python train.py --n_layer=13 --d_model=640 --n_head=10 --n_kv_head=10 --head_dim=64 --d_mlp=3840 --vocab_size=10273 --activation="squared_relu" --norm="rmsnorm" --norm_place="post" --norm_eps=1e-06 --positions="rope" --rope_base=10000.0 --rope_fraction=1.0 --qk_norm=false --attn_scale=0.175 --bias="all" --tie_embeddings=false --parallel_block=false --extras=["local attention windows", "paired heads", "attention sinks", "value embeddings", "a smear gate", "capped logits"] --init="normal" --init_std_qkv=0.0185 --init_std_o=0.0185 --init_std_up=0.0185 --init_std_down=0.00755 --optimizer="cautious_adamw" --lr=0.000154 --lr_mult_o=0.908 --beta1=0.9 --beta2=0.98 --lr_head=0.004 --grad_clip=2.0 --warmup_steps=254 --schedule="wsd" --decay_fraction=0.936 --decay_shape="linear" --final_lr_fraction=0.05 --batch_tokens=131072 --seq_len=2048 --doc_mask=true --train_tokens=695300000 --steps=5305 --dataset="wikipedia_en"
Each number is 128 + 24 x the weight over the matrix's rms, rounded and kept within 0 to 255. Layers, rows and columns count from 0. Numbers have three digits each.

# up: layer 3 MLP up, 3840x640, rms 0.0164, rows 3144-3225, columns 320-399
# down: layer 3 MLP down (transposed), 3840x640, rms 0.00808, rows 3144-3224, columns 320-399
up3144:134152100091181106155154131131105123146142123114069137113101110119165123105151154144198130127112103125152156123112165109138172159149173118112121123130119127078112118069118111117116148118121115130104135145109129124137152098109117113130120148
down3144:107095176079101081163107139155098120082149118109162171109096159159137121126144125100157151121128119119144170139158117087124099147107131096124096157159127135177094136154088116133123148130117123106137077141117103113120092167128157121134146148
up3145:143180104110080123146146111119098157175113134128152097173142171186169128113131132098138144134138115100100103119109111157130142112161164097104143087137165099195107095148118156162142117083130123130147147123079130084117148090103126113119143146
down3145:160104148129151126099154163102100129141108130113122114131152113145129144179166135136143105126136149163100141135106116104113116081145121151111100166165081107117117148119133099111143096138128191103090131118129128136116120129099155142117133100
up3146:120130106205130106165135156123182125127112133110151146155154085102140158076118134124123131106167147091178152145116152143142117114166110141063104156156097135107103110092138094077144082120128116104117112108083133124143137141133112142106146136
down3146:132131118145109148113139130150128125134123098137103135103148125096108173119133123122132092112126124148081134136069119109150097120125174087164147146109143138139175144116134164159154136123115068145163128083063122101143132106126140135137143114
up3147:124108132165136140096158113066140107108134119118070130131066142114129146127102125099137135166125129122117096120154144130113112161089143145126109167120102145140121143136150047099185105139139123125138151185140141119106131141119087158124107142
down3147:120094113138105171092088129145110155113118203130140108148124117141089115107154158125128110121158095111092148122122164145144121121094142128092140139075177158147157131148141122130108091158112078117123146092153113131124047094168125131128123140
up3148:115113132084125141099117159097145134152077081166130166138150161137107088145093129105116155129133154129177173141153110177174109110162117125144086123082100119134096151138141125123082077086173094108108136148110169121158077077160170125132128144
down3148:142121141091182104127158099133111101177140095145147090135107152149115088119127167094166120112082101118105117146104120130091144181150149158121146151149123100080143155113115123084114093141161143152149130163119149118131108112115131138152154149
up3149:140131131122109120169097099112090131140130151144140121170144122111094116150137108152170127189091171163131099096093119134101153131138106134096127184120143137128119094093147097131122153142076145116107116126111119161128129106116134126133123085
down3149:110134166138137157134150146158152133132127123128141128092109135127118169131132155135100134083096123114089153115139076139146112138133141131101096078142066129123152141131141126157123146144106112104131121137119130142124142115103116100128088103
up3150:120177159173135198107175168109101130100145156125136107128124140139147148100135164148134123153138109163119107141127160106100129119141128139165113153121105100150137150107148130148169150129159121097088115100141119121103129116127144104114154095
down3150:139151109143126132153104134150114132113108112145178133123133146117125148097146123133123138075182104109153112122099079131153121137152135115085110117136131144139102075105114117103141127127129141153155118133105100148138126128082169129169146131
up3151:124136142101148106102144119126140139089129073108090116115135124118119174101121140074175152148120108135116135133164116128069094144103112077092168111139121128136112086126090128105139137110147111120098154114170098157143155179140114158151093111
down3151:115124116164114156138115144112103117136142138144114129151149099160106085170107127107134094135145143138141135138120121124126116104106137054142128139152096152145133101100134146175175166124120127123094094147158151139142157111125120164087105157
up3152:154132144134131128138132105123101122116088103113136159178178150102188137143109143127118166141128124116148112138129164130105137120115125166117149131145124131176145124075124134148141134118124147106169083097127157146116152163126123087144104144
down3152:141128148116145156111091106156042088104097100169148102140121146183141129132148152111097130163141148148162130133148088109127113151139092120106112117164120095150115149081132124126110116146171128113119126151155115142091158110134182129144107114
up3153:138116122188114130109141093123135134127159117119122144102133119116118105109109113124139099149154148152142124102136070082117103148127096105180079125124104144155079120133167146171144157132144147098114083132137140129134130125115125116090129179
down3153:122101111130127119130123133152149131135075111099139094143100148157101140130155129097077147074137127131141100102154177106159116107090132131129156123166128132145148106121117154064127108164147092159137140166142093091176152154108153141136131122
up3154:133127127158133131102128195115134147147132112152097102134173141137145125087161174136089161106183171108131159112137092137117139144142121124105144204156138154165111104113118153126142132142148127090125102102166119130128109075129120117149141137
down3154:123123101082171114128088121126116135119111202195180110113136131127177161118144179149121096131168136154127116144124125081161150105144113122144141100133116092145131131177152137144146099117137113081148158154111105095091075158092164124157126119
up3155:148138151093116122081121118097155126113103121103134191108140121133159121115159123106101132119154097145151139152118155150152130128066178099167153095096150151162125156103136140115115130095144132094114098117164136170136162147118093111164144135
down3155:141119105151178131121110130113134172111148114141109129163120107168131179179101117121161123146161110156115169125084109137140154117133126121128106143102116121103131081138158132128102127083157089098127112096126171153115108110170123063111114123
up3156:129154148128144110161108136164143152161122132142149134104114136114116186155165150156106141146127108152139158131075151108159085075081117149113084117122160134138163126121120129131116120100154121106122146128157107115160166158124160177157169149
down3156:120063100108134150134106156142145119145092099119103131158091092097159064099133109121134144161136112116131135107140125152096124111125177121165135109153104153147127148153129110122099089106136126107105154105105183146169109109114143117159151140
up3157:137128148119134161127134102148148148112171097112130127147133141131167084110131142149091134180123137144204081135121161119147093142113133127122093152095153138110116107093124122108118120137146070113156105136122152108114166079131130112125143100
down3157:146126149067088143116162134152132161108067117118116112110137166131168135097151153059162043113127145142123136166146104111116117158115099127110120129102107134137113139135110126110144129095120140132111091192164123089158137122133165140085115107
up3158:125117149090133128144125174120130141149111134167126155160130169102147120121096156087109111159145140137126113170142142150126136139156142120143102117131175108125160129087123125140110162125151069148065158094121150137135135144144109131088140147
down3158:152099104112103148096092101114128198097116149110124101126151089153109107127101137111100121142135139111091175098119137115143205169138137134127160145123123132088160102126149139076108089168173157123151130085127136110102129146148132115131129141
up3159:133134208125121113092165099121098084132117141137084162088137144129126115125101131136134102081133150089122076088129138170088111111178112120120129143131146129084082104105155110114207077139139095144095132142104098132121145125161151100124103101
down3159:135136127166148116140125136107115124173116164087153113081155169143147104106128126154132163097155194138132115116136150158074151131130122119149126116123126124159119124140156123161162152111159146147145117130127098134106136122122166141076153129
up3160:118098125118144091154155143166106125140189139123118095104123083120146147154127133119168129116104097114105093091134105136126125146093129128092106180151148133146120139094156161112148114125134150147134156148144130138159080130146146140123119129
down3160:111141136141126108088178151119122138135127133112093127092114092128125104157126111100092141128119147109106103140121143127144164139152148123152129155090116146130124166089115094141105112127134150143135147100121092154123133117136102112131122156
up3161:136119123133125102109117139134132120121129149145114171134117147137153135121129157106131133128117154133130110131130126091116117168122125092172075146113136130103117142151161115112148129136152122131101110106125135158123160159155115098164129114
down3161:118128111105101201138142143098144132084098105144169123134121108123127128121160105090159151136114137178114094130162157157124143134073141115102143166089123112124099164109084082109114133127125122173124111103147150125148129136124142146128132116
up3162:148160142148126140111168144158111165130114146089116148127172157175110135104091113114138124125175088104111129173109070123112129116115094109105115141170132152083144144093127122156150116115114083151131130113095098176122101102147135120171140118
down3162:178120103156136145108128107127145106142122138132136156150126125106084133158123103127192098146150127125141089110136137104111112154096124132106129107144139106118092109119106143160147155139115114121094136097148133145148152146129099131198125150
up3163:114120131156122167082120122123124160135115113137160106138109122147145133090125119134132132117112147105151113114131120148079162149105120099121136179129107120154138162176098123149128131087075133160113160113082126131158148158141144113114195121
down3163:142140126163150096102111106142146089119089136084132098154126134145111143080131134173122142140139122109130156101119134122142097138114149139153126085139133066113086143123144144149169153114128079121152099107087131131148109100100156119172158118
up3164:133129155108127099107142174133113140100117116117107128102184125146156135153156115098170167134129151144151123114162133101104157119150151141152124133131131091144167132119124140133188107108074117125093123125166115157132159182116127143101136156
down3164:137156115099097107147130082185118119100122130176087149137097137137153118135150164140125096114121131151138115145160102127116164087101119157142137159125150161122135135085124154144133066161166109113115127123153090112103150081148100120124122116
up3165:150131130096162109123152119093109088102111155110159128149125144126117120138145118125138128114089150115107115120113154135126139140181165145158159131141102172085101128080135162113126132105125128134152170126097120132124103139100140120073107124
down3165:136121138106134127115107121110138144105138133111112136140137138100130141155114088144131132078146120141072142120090138165096127137136154136124127154143149121102148145149116148120116132136150119125120159168132138135151133121144122125123165121
up3166:101121128115068134136119129110142142162102144111133135085123120101144108161145116158130126120155089152125118126117157144097133134126139108113097108124169162111133124181094143143186136099135122075121134141114092137175127128146137117132113097
down3166:090119099126173121132112123113142138145197135127131109132119061189164152120144123144153122153135127151126071135130098106131132132124127137131094100194137118123130096079154123128131156138107120147136125160131112132157075098168137172101089111
up3167:099141130164115152109156098106127142102118076144110138132157079152101128121162151125144153141132125101184149158152109162098110136135176134143146099103124109135080145136150120161159136132161135099133111136111144116099133125141111142144121149
down3167:111164112082138154149155132123158124095160109165108095168105150152096123116099111089117130134117129145109118130128081114163141145140126145137131110132112158169086161183110166142113118185075109168106131121148122088120159144103135123137142134
up3168:131160152132184146133081153152137101156111116108160101114123096140135129109118052114153083107126130125151126122162106150089135138114145098093153122103118144096162159123080142126106126085146113103096129106120132143102089123112143110116141175
down3168:147151123145116068150125123141155116102131153110091162101111090132125110132076121104139131099181080133140131120088126138153154108148132145126123129151159125146159116119096138151133170096125147103123120155104107106143087081083170106116167166
up3169:141140117104108117116127143131125158125109125093151089133155126145128193166140145134133144110092116153120105101094132126134138137143096164116147120136138150148135103131103116116120110151127120126079115139096091131179141114109143142147151116
down3169:148122095137097121112129148159108129117146108116132151176133158120128138134125097119122113151113147111127096108118127129130153152146105109122130119142132092138100110135155147164108117137076135086182142103133108125165141149138133132118098173
up3170:145060116181096157127119098054126144124140063144154115146132142129112167132162140131114160108130156101125132108140116130118101120139132116123144091119141121134130100125114102136149190172163117149148157173168164162143158124154170115117122140
down3170:102096154127126125093131111112150142129123120126146085139158127125126149146141134110093110095117112092107149157093106149154114144118129134132153125110149159104097146088106123138118124100138134132116141172114132137144122152127178134112136122
up3171:118136114122159130130162116117057143135108133128155125135117138138147149181133136140127110109086148111103164136111166103128111116151136110147129106130112090110153106121182117128093098101096149130127122122153144145119097148173135130109078127
down3171:168091148105168116121113105132080150139177100147147173139139125168103161148111122098110137089152114090129157110104133103111114118120119090122144130127120115132141147094107102149136112127110127124148143145129159097156171142101103122111160155
up3172:156135161141192107153132131140080103149126127099112164138152128116130091132155132175121093150144147135111108128107081182140111173129089119116147104149102109177159132162151151155119125153152137132111128124115163118140122124126103148111138143
down3172:156133162122078167125124116116113155135116133104107132077111135131167122116153125099090113078128164129137152107122131128158148153157120076125113141138160212154143165072145119117104108097103090150165153154162089147125126100131133107142102137
up3173:135115142124090146168119148125110149097146150096185155126128101112123127108132125163145116153119156112123130111144111077176126124130113129096077132101122103144125130101113130097160130128123148176081161114151149142141153104147095147110164154
down3173:101112117141127146123152132131097109146135154112133122123130144136161144160138152166132121154162137145146150117107089160104117137130150105161107078151146123152096142113133123117156116089114146133139123122156144098122147135144119107118110153
up3174:129166107118086108148158149167108123084160103125191131130163110149167101116121141136145142129113124151170132140143106125157152152109145090144119108126152150164121096127131126142157136173104129113124110112107154147118149124133155136121149154
down3174:096122187137127149098175147134110116117109111111078131101153157123165167158123167152165170190143121146137142114117143081131105144107158162152125067117110173089166162120157176124152171124116178184139093127114085148136107134124131140137107111
up3175:132196099098078157152112158116120096118129137108103101126143122146123118107141112120140126125111148137109134116165165155117146172140160111085091126166117115141126147171106138149121133130138109148152123144130148099122124144121103117143136149
down3175:082150134096104123106163164100144122157065076092123155181127123123066123089117183128097123139114152124100164136143136175133122140147111119103113096092114130130135111126145158150139123109109157136142112143123132105070177131133140115075129152
up3176:116162124168122105103130145116057124139118152102096095137163118139148106129141187137136139102130095163127140162150131104148128142150147156177121146137084130149151127190148141129140146122102082117123131126140119139162146134128149103129097175
down3176:142113122134126127161114138162165161105096119116129161148148092182153117129165105122157134124099134131125126160109154087129115122183115078139134122125089127118165120137143142136122097095060095128105105102160078122095155120123139148127104109
up3177:143144156121140136173133087124142118125138095115092135162084115093118132127126135142160125112123145181125151116114155130124127096136143173149140109162124129150112114145157079129147164137154126101098137114096142162147075149151139129144159108
down3177:097114159138116138166146134117107128126108129124153121173102118114094131112165119134122169143132175130135146108086069109163115110104154131139113134122093144134137143123104103127126126115134144163130130115129135133129120121138125156159121095
up3178:131144120108133113127139143132106129118101121148108136101126142129127154109148110146115181127140131116111124094090141174128127121105149151148122105117195072153132056111135144133120156122124118140155146184097118101140095138103162106139124115
down3178:121157146127140093159129137129145180139117124136143114073116176125145108158166121098123136145117117149130133132129134103094146132134151143161129159129107126133131134146126130111110094116098087137138105142134104123086154129136101132139141152
up3179:124090194142134155096175148128132109115107147122116172165099116100094130127110133119119150150143132112153141095115187131149142154129103106128101103159119110167098136169117148175156134101157177167150129142158130138137153106161139138107123109
down3179:121194114138118149155143147109150130121179156151156089138124127107111122161170105100169124100112113110111102091099124090120153161159133140110138143124092151108148130140104134119147123139109131197124112077130163138120148117133125102131179098
up3180:148110132138167124133138145093104126153138145130139115150108149124147131130164108074139102126153148163165155161136102120146047138118114158186155137100134139099065141113151127150192135169065125097093143132121118157100149108143084119121128107
down3180:122157105135120126150138084140143142140162153125116123145149160110162155140133150150120117127107150106177075096156154159150146128090108114143124134123124095104125120125141150150109099146142128167160160127112124087101141127150127119144111129
up3181:119163131109134100113144148102117146107151142150139115120128143114124141164145178137131121140090118122157123135150097146107123142125134156122084106170133122075123123158153157143101123168146120107131115122118159099136130093130143167096099082
down3181:138165107111116154121086126127077143115108137121172156124137132122121134130150196140111108127122155187092166148144086146160128091143102104109151158102145114127096148156146132129122127105091157148185151140145131110111135159155122108127134117
up3182:146106106115131088156099155107199131127170112108160085154102076139154135127139155101137154113138127123184107124139143124153097118103133124087160110128174142110140114055126135117150121120111096105106150136163130129113112153132098154122100116
down3182:124087113173098102134128107084147094155124105127097139107124139101146120114146122213143140095106107147122120128166119123097084099117134110152117101105084072147123098116097115149095130091127152092148146093140153149118131132144119157139131110
up3183:143185081112130146156132127139161123125145129135163090123150186135165153129122141116101142139101101116127178154057158139120106131134136107076138093126128099087151093098119114103100161139185151173160095058091092132119107113124115127103093135
down3183:158147101133091144102119087135156085157120129066112146121112153132140085088165123148161116145151128119120113093146105093145117128078149137122131124106189160104121141099138099133086170105147155114116176107142089118160125108151134100119127127
up3184:107127092155119099104111139128135120098143140135131135147101144157091118115115128097152150115163150099089096129136155152121138148128105152147074154161170125154145095104125107130138158148129107080121133165132117133094134144079116139135129141
down3184:140131128109136129088141108126117141102152170120089109134101109107161139096131075143111110136090125110104193081131104140130144083122067131137128158097137078151139154122131119135131134115121133109149158084107114133145149114126066104135139155
up3185:119109148115136143104115115069163104139105124100172086128135141134148136085147139168134138149135116091142075163160125099087131113114161086154132151135106138115113146112156130140111081149109109175126144115119133136158112113126132141145103142
down3185:119185125151172176153155114152122152143163133125128155152124119145108119129129135163108127150121110157099187167143135129123114125133156082119094132180156129188138114123178159132135162133118136135205176146169129125107144122150138130133131129
up3186:118158111144125093104131148102064135112132158125154088119112114125097168133126191154190106148116108133120139137127117120102087152149120136174120119130120119167169093128157171158111139178189129135128113164110179141126114112163142079123122085
down3186:086147119092123127173134089100103093108129118126125106151127116142114141088179109126133129098161117159149114114151123191152142155120127114082079096125108130127102135070162112082168108139118128121128094107136152099124148106082120128132101123
up3187:116100106134105147143157124131140114113125135133151133136094139123120089109120090114114132093103127087088121177149136109113107109111113108131133162122107138135133118124174143104138090062103165172129139113063110150104121134099129090132102128
down3187:131126140124096091138089137160116107114119124153131115145125143130144130188147171139139151126131164131140168162115144144149148135107159161117115156115107123136149131084151140150139125131103079129140081144140143130089130106154133078114104132
up3188:106136122118169110150092129112107167100134151134155116106111102157107120085104128112123139101117106078105091114119091079136133156119134095123134112118141159094161129131160142125127144122110133161134145117051098156161107127146146110114131112
down3188:103110154103162161157075091108111116146155154114138141117132103116103140136130101142190153119125138151075159133107150145148109131112128145143134127158101120116115141119132114137103169124120091122155099136126111165158107133112138133104074088
up3189:160180157166141110113160142137102103144106076086126117128130163115175133111119111103163129162156109117148088152163093116082129094085147146112138118139135119128096114130126111158141143109117149168111104121106084160093122170120123108153175107
down3189:130094116151060138126137120110149138149104146131176105112123128126158105115128151101154079122114147138148099111172087160132127129138138091106117176101125132126133173129114105088153114155125143094121148113114127135118145146146149154098123126
up3190:158108145160085115151143135122123086144171121108190110157103135120140130166141140119132157140130080130109140132110093149116135129121137099133123144182097110116171111096110125109103158091123089134093135145108074151109137114130147137124115128
down3190:118153132114140141117139132112105121099116137142136144095118138127155139139124127102128120078160132111103103133113117140134170106141104108109140164135140144115110133150124134118145108137131133130154168095117140143136117163158120156129153135
up3191:178177113164108101130119136126130140143136125106105094110122110094109141139151099157162120109144182107074082104170148158121146138163135170102127118131129137141108145129136146105123123180130131119097127075104123148073121120111083076128141176
down3191:119126121096115103163115156099121109167085129098131121111138109085162082129091140131145157131072142103163169157100178118106144148160118151170153089121097103113119127135138100154119123097141138174135136118116142122122172148128149100128102140
up3192:108146116146111140141094128131118074149118109097081145151139134154156141081131170140104129119118095154112125117108142117141154138082105145107188150106107132090133137171052153135127145156164146077142101101112112113176154110137096065135126125
down3192:173080107136118135091086158114189131165112102077148167108138147158156153101097136077120128111137133106154151178147094140140176135113125140127135094178079133108136141130064150075123122138152117116143135099152131150137150122144078121136105108
up3193:149075123120116133118142161130134109116148136126109120124094146131136095123155132127144109055145138138131148102158149146144161137114139111098086139116119145148075133116109127088171119107101133152122110133151099128182124124089118149116119146
down3193:108162139114149145125085116096115125196117138122100121089125170104130149126108161118138152083124125136103147167091148137126114123129153124127120140130163109120167115158131118143077114154086077159173143107111141135092105135149140170145111140
up3194:128119131122118150148139114158116115149195123108113131113157119142129123098138157135129119124135143098127136164146106127115122155134128119120151153128152153112083141110146142183183125145111139162115108069116111137150141161127125103102138136
down3194:149130171122149100070105113157175105148060106126121166134160104142075100115156101088138104136125108111106139122169136105121107120085136164100071164127155084115185117139149151093142098138114142116117135120141189125136130142113106150220139091
up3195:135083137125109121144145162147155188180161159134100113109109126166081168128150069134130101111130130090129126107081134096105117130118135110146130135153162146094091084129072135181105152131091101108137140162115156191100122078124103156160123169
down3195:132096104131184133124109139113103115117114140162166127135134121154113124095123141151159099090151148133153107149103126103116120118105106125144142095137092151095181144151108126168123061100093111112122145100108135115107129182135136120161104091
up3196:166090140113124174139149072103121094127153128115143169089072128163146128165129131130118147136126142164154105144129156126089092104126149138125122078113127157134105160154137104150119142122117102106094115123152108124136117162117124108169152160
down3196:160138132130110167118085138143152123145101114079158125135080116122133138133119147183110105129117167128125198117110117116121143085146120153124149102100129219110150137133109141123111125153082122158170121143086106078122120111102112106125129146
up3197:143141129157132105108143091091177115117172144181137107125112085162053147120133150171123142156087129114107136127123113127131160149172120135149130121147135096131146118088117151081112165116116090165113092125103086126152074147154079092090164100
down3197:104138151133142149171111141099109122139169088151112094120124138133151074122122131190112115123128098100139120115096080087123099128122118138165163146098109139116116086129080149154108117081099114124145092060116122117132123135144125101162143143
up3198:143102127118113133103155125115098122122074130100130156115140137115098136121097090087126104109128146115105148147105116174121143147134121080123112115086147121124130125084149128080113130106147124098148131081115154116120113146122103079134080145
down3198:121119119135120139098121145161179117158163117130158153116161156092150163140095118144171111146150117119158081164036145156156153103117170147100145092161102135069103118115143149141137183063165135145155141142083163108143109158139131131111116160
up3199:121111149134115131134123154139112154137105126130122125134127142096116097131131160103108131110120144140111169139135106109132175170158166168143127147110140169162122139130150153129156116075116136097111141153072146152139153159099121103131134118
down3199:148156121123116143134126116111151173116064118133086104105148117076131107118146141132122102131141144159204143139136158128156109102112135140119113130122140129151167154115182136172101076144086131145103111126153130083157137136172116099094128115
up3200:128185108138127111154113130138106071165144111150100159167119135146135115097102096110150163118134096124134190131143107118120101126098115187135131169121118163151090143107140139136135138131105111123129109114080143121120141137142134114157128108
down3200:171084143149124075099123162119180139136080124096137095150135169167130081092123099097101134074160132111187126169151086092091109125125173111124135126153090130115133153126107129161127135132102127089144150178118171189098145111075141133112188131
up3201:128195111155102119093108157118135120136129130104141109120124156122162132130141135140122158144126189151154102154138105133107170122128145111108110145149150134130114125090169093154145153131118127111156158139123095155118136159102165091154132132
down3201:163148129112154139144074129100139170137094111172141134106164130112119142102157123186139127134108117156091143106095121122124124080087148152096087110125114124151126120119110154161154163142141084128098143129108092138138128112082105127070093083
up3202:146099112117084155136138123129136126127133158150101088118122114133118063152083150140138121149096144125125153130155152124128109139170119155071133132122114092108119155180118113128131123132114158090155158093120124129081143112090088119156170110
down3202:102142125132155147113122167082113131169129113115121130155078146111162089099174097126129118153164111159136175128100094143152139096094115129165103101101113134096142115142132146084130134071113156115093112155153134206124137142142160096151154161
up3203:118135096128144143139122128091095129113120101117127148136133119139186130113118147122101130144142138112085125102123132100129074101111147123127161112107152158137112139133152099146150106140140157132098100113116076142160115091140110158134150095
down3203:145110130131146160106166139146119133173112090090140145099108159113133131127116151154148081124113174155143099168102127120121152116137133118118135125102085157167132115100139094144117089103156101135180091144143134122168141140109142109125146162
up3204:109092109161145126130078140129101144100153135141127130107117120147133133131108104145150167128135131133169177119140077121145128157103131124148122147140082127156127145101158114117134122133096154122118155106106139139118096119153142148104113124
down3204:140144192106102127144148091124144125150113173133155068139127174157131094146132155119131162149123180168100098138096115158146132155125133088134169123132141119155135143127122147122140155130109142176137132142132134099120131129100181146138152128
up3205:154124107147132115123136102123094168120118131134166133107142104131127144138119194123113105116079144175118108113103102105146122126141120172114145066137082149123079115144119128168120141136110114162127072118131105131082136136117114138144109100
down3205:110164137135120156184125104106156111091116101115115139128158127107130127117175093104107147097144122129130107099128138097098154110102171118134118137151157114142105174104150131150130139141136124143117095098107132123100124099172127142137140142
up3206:122098121089132143143134147114122161145124102128094117135165140122111121119121176108120110156134142126107124183191144137139172187124140109143133137115098136178110133129134097114107105138151155157145155128152169119098138106131154127108098142
down3206:168123184134104163112138115111163104104143117115136153147121104108099135092147105107097124143168139139134107139144121110139137112108135103136116112173152116124122116108126158173126141101134108128110097146158153097117140116135134125125145123
up3207:107099151125146134163141141116119153139187115128105126124135178156157110081131156130090138168050162122131126106149121129113162085134128142157149106146081134102131110135127098119167154091135131148106168151136128089114115123121138126138135107
down3207:108162148156150137133129142097146106096113084096161102104082138124119116150144135136138147113129140113112135107181167137190092134141132153168126151113132131144148125115170105126150130123132112099136096113125142137153140116185155134155137141
up3208:107120111156097107101149151133095123164123101168126095153106139143185090123135082096143146124127153122142115097126144122151123081166151133140129124104099108143139111153138151114119147092110116157120140125116126098124146135122136154187077130
down3208:126079129122145138156149143124140116108111094137106156148140143128097105115148130078151195132112153107120158110113170147141141088158141175130145138138149133186112117161169130165114138150140145134140113096126101128088140110091177125041120140
up3209:136127164136142156067138158130163102135090136115126104111107111148113114158137146173073144113139134156111138148109135135113159164123129110149126120114148114181161120128122119131152099149158150093099172180080160115109105142192135105108147128
down3209:065131098111124144151122155177112144155125158132128110171134131112077143139089123081082152134119174117113113134106126139102113142153134128127102132154120149130121160139085139109128129148155125129137138102125158185114128129150129152128136130
up3210:129117166141098119111158179146177087134134143087132122128162100131121151140122121126141121121141157162110113092148102105066127127080168180146108125117121125115117138129150098124145126128132155103157109122212128143111093147110137142126108167
down3210:091153118135094124162115142125127118128164149175122127126154146150150152100102132151103139129138096096146133161133173126150150109098095133132153117135161205154125141107133162115106119112100166091125103104104119124091171186128088119171087118
up3211:166142101153126140110131140146104126125159136144125162129135108108121160120136127123127087140144110155089129180133169138126132135129162137118122128113163116082151149135119094084155195139139170066106140128144105172121107091111124168138143156
down3211:179089119109179126091138110126118089116103150105148150144125126164154101146096134115176127124117074135123110167112148131151172104128122129123149128092146143130131138136125107141120080146126125110070132089167133095100079137127153123199133135
up3212:120105127143117121113132141119098148102110121149160151160132172087128134160120153118172110102115124156144196141105188116143130109148103108161141134116153126121078170131138148134105100140179124128129083147136127140156085117156139130109139133
down3212:133113183115096149151078125107123131113068208097120083152140158134116093171147101155099138149122093167140128134174162100149190136153119069092107186108113113133106127116152122126111117147159101126106102119099121151101111124183143149159150126
up3213:155176125123147134158127073140184156114119105148133138125121162124108124121128129132158125116145069090106088120140169174112136112093148104117080090156190091153100129114105145118161092094122141142104109110109132142150161111126119140099134121
down3213:119164126110117168155118146118093132142167159146092109106128128152126096148096152151150127124109122100140158107091099149145133118092132082114131151131147122148148138139126107106131197149145077133087145179134130107101090146103146140142083118
up3214:140096158176109158116096110143143145126110122158107152153091111144101124085104083144121128099099093124112138116067145126095126167173121175127140102138127136172133148150168140116103138121109136121054089100117177130175152162112138185128119125
down3214:169141148098182083124144132150103086132149125128112121136128149151097106138117114181140132165162122116119102169090081152092080194091136139117116134099153094143141110108108165153125087099105092160144146107076131134132135104151149100120096104
up3215:105108112122055158125170123111157133146136143094124140132108118107106103101142140135150093138126135121116119177100176160152081089161103117120073107117104137121117124154133145152104123137121154130121092159125125100134150113123116142139111116
down3215:107151120141125149138171109139123154132156146093138112123117141121137138152117121129129102114148109133149087111154125093113111149160160145164148172150093109134177134169145100110124120109119126145144133123142141121118092137140134136130108116
up3216:140135133120131118108126133126161162130101139139153115138128105147111109120123133117162125164082143121115139145143121115132099111101159147140111145138126140148117086133126122109143164107144107111091146126123101112129145157130118149093128109
down3216:098140101139102199129088129088156104154106136147103149164113158158101132138134135098125118142163169133158118139167143167115099145125144118133118140093116150154154132146134129147122105085108155140154146156097124126148099161115144115151142136
up3217:148123114114139139110130112101157122111067132182119123137116127142145118119125088157094099123129136112089117133125150177132134139138098108107131136157126109102164090109113125131140140167164152142156115083133153105112149141160143107120094162
down3217:123126096085175111085105150153118119160070132100121091145105137109088114161075136144126135082106126111117117142161146132104168130189131090108117151122102111146156165091148118135111094142169130093132140134160093179131129141126154168146148145
up3218:132143143148097169126102088114157165116120116117154118128154162106117121127122121134144121141141152089149169149125099134113136133120136087173097105140160112158093162139145132140176125168101133120139089128135136137126151165121127165160169146
down3218:122168115109128108159127139145115120129129106127126150134086116142116148131133132120199184142170144115098111152153148132155139107130146122125158137127129100105151122127095147096143129132151098159101136146054141115135129125143094114085106147
up3219:109115134138122135128117089126148102180126109101125151202146161128172108137066109095150114122148106135136133112127115116148118109119142135142129083150089144112164142129068077144136108117119183138156117150132087147166134094108175120139115123
down3219:115133141082146114167191118135123137148150193089153137115114142124151161133117155146149149160148152189122161134164130099146153111136134126097148138144106106064121148146125113142135138133138121124123158114076134084079108125143116117092147106
up3220:151105127092128169128119113096109150105151126140086121122115119160071112114123131149145129118084115128124114126132124109133122134128158122148101149130178132150113156157143138154168127079134129170056117130112109161158136101129138137123113155
down3220:084129099126147171120152076147120136155130141103101129148127097130086149176131099146126097119103097121108114157144101155146156137136121149141160118136132175121134129094105076115053102136096159121109156141119100148175140139135137152108122141
up3221:068161099154151122160153117134101115113142122154090074097114162146106133087147149111101136132151182140093137101140098148112155134156104157119169165122153097110076168097132147080148118139157112106094129109108125133098146136120113148121125171
down3221:132137126146113114160118129089110136111125134110171160146133119163171132142129156110104109122117135128166172147148173170123165105105102107103079121133153156104155110125109170146072150127112156136177100158119152125115127122110112120084117172
up3222:117135141101103142128131144110137165143124123145171115157116137110132109157083164158125146144121148174097170132100119105173162155185126099141112125151099083129114201159151102112114121082138156100160159129112151154110099104120097102105136135
down3222:143129144144114135161116106124141103110095155115135130118066113108127159119143139112169140145163156189137087122135122150131127147078118143128141108118149121101178105132104123133171157096103114133136076108126123157144118139162129140131157125
up3223:089106154185136128118137133085117104137123160136123109108187121140096131136161114132153088147098131117125138133124105159168174134105136117184164136126150134135140154123157102110089090099126191141125160122115158111105123120152145173149139092
down3223:146130150124128114070142129149158117089159113152150124151129095161111088156098101135135135144109126117160105174116129153149141170124116145116111139113162155122114122129126112108158098101143135138127129109158121092132099113154174121103120147
up3224:137109096139144120138096183175135160097147144130149143140082118139121134143121113121128158126096159101109138109131092118136151102161122120127114115157119136086074124129115152092114097144124122097143170131142149122135115116165147133171147131
down3224:149141109102159104158121097171134135096100122095160109054183151134138114137139179161157090086135080079132146116137098138140122108185107093119132151086156140145161153118126155148122153169081118102150099144129122150162150136092107105156114145
up3225:126123172133100126157124163121172127129145092130108128142104078171130125099100119174119109098106129122136120152125124135102146182097176122109112113168114089146142106135150086077085156116101051119102149110142139137132073118127104133115132156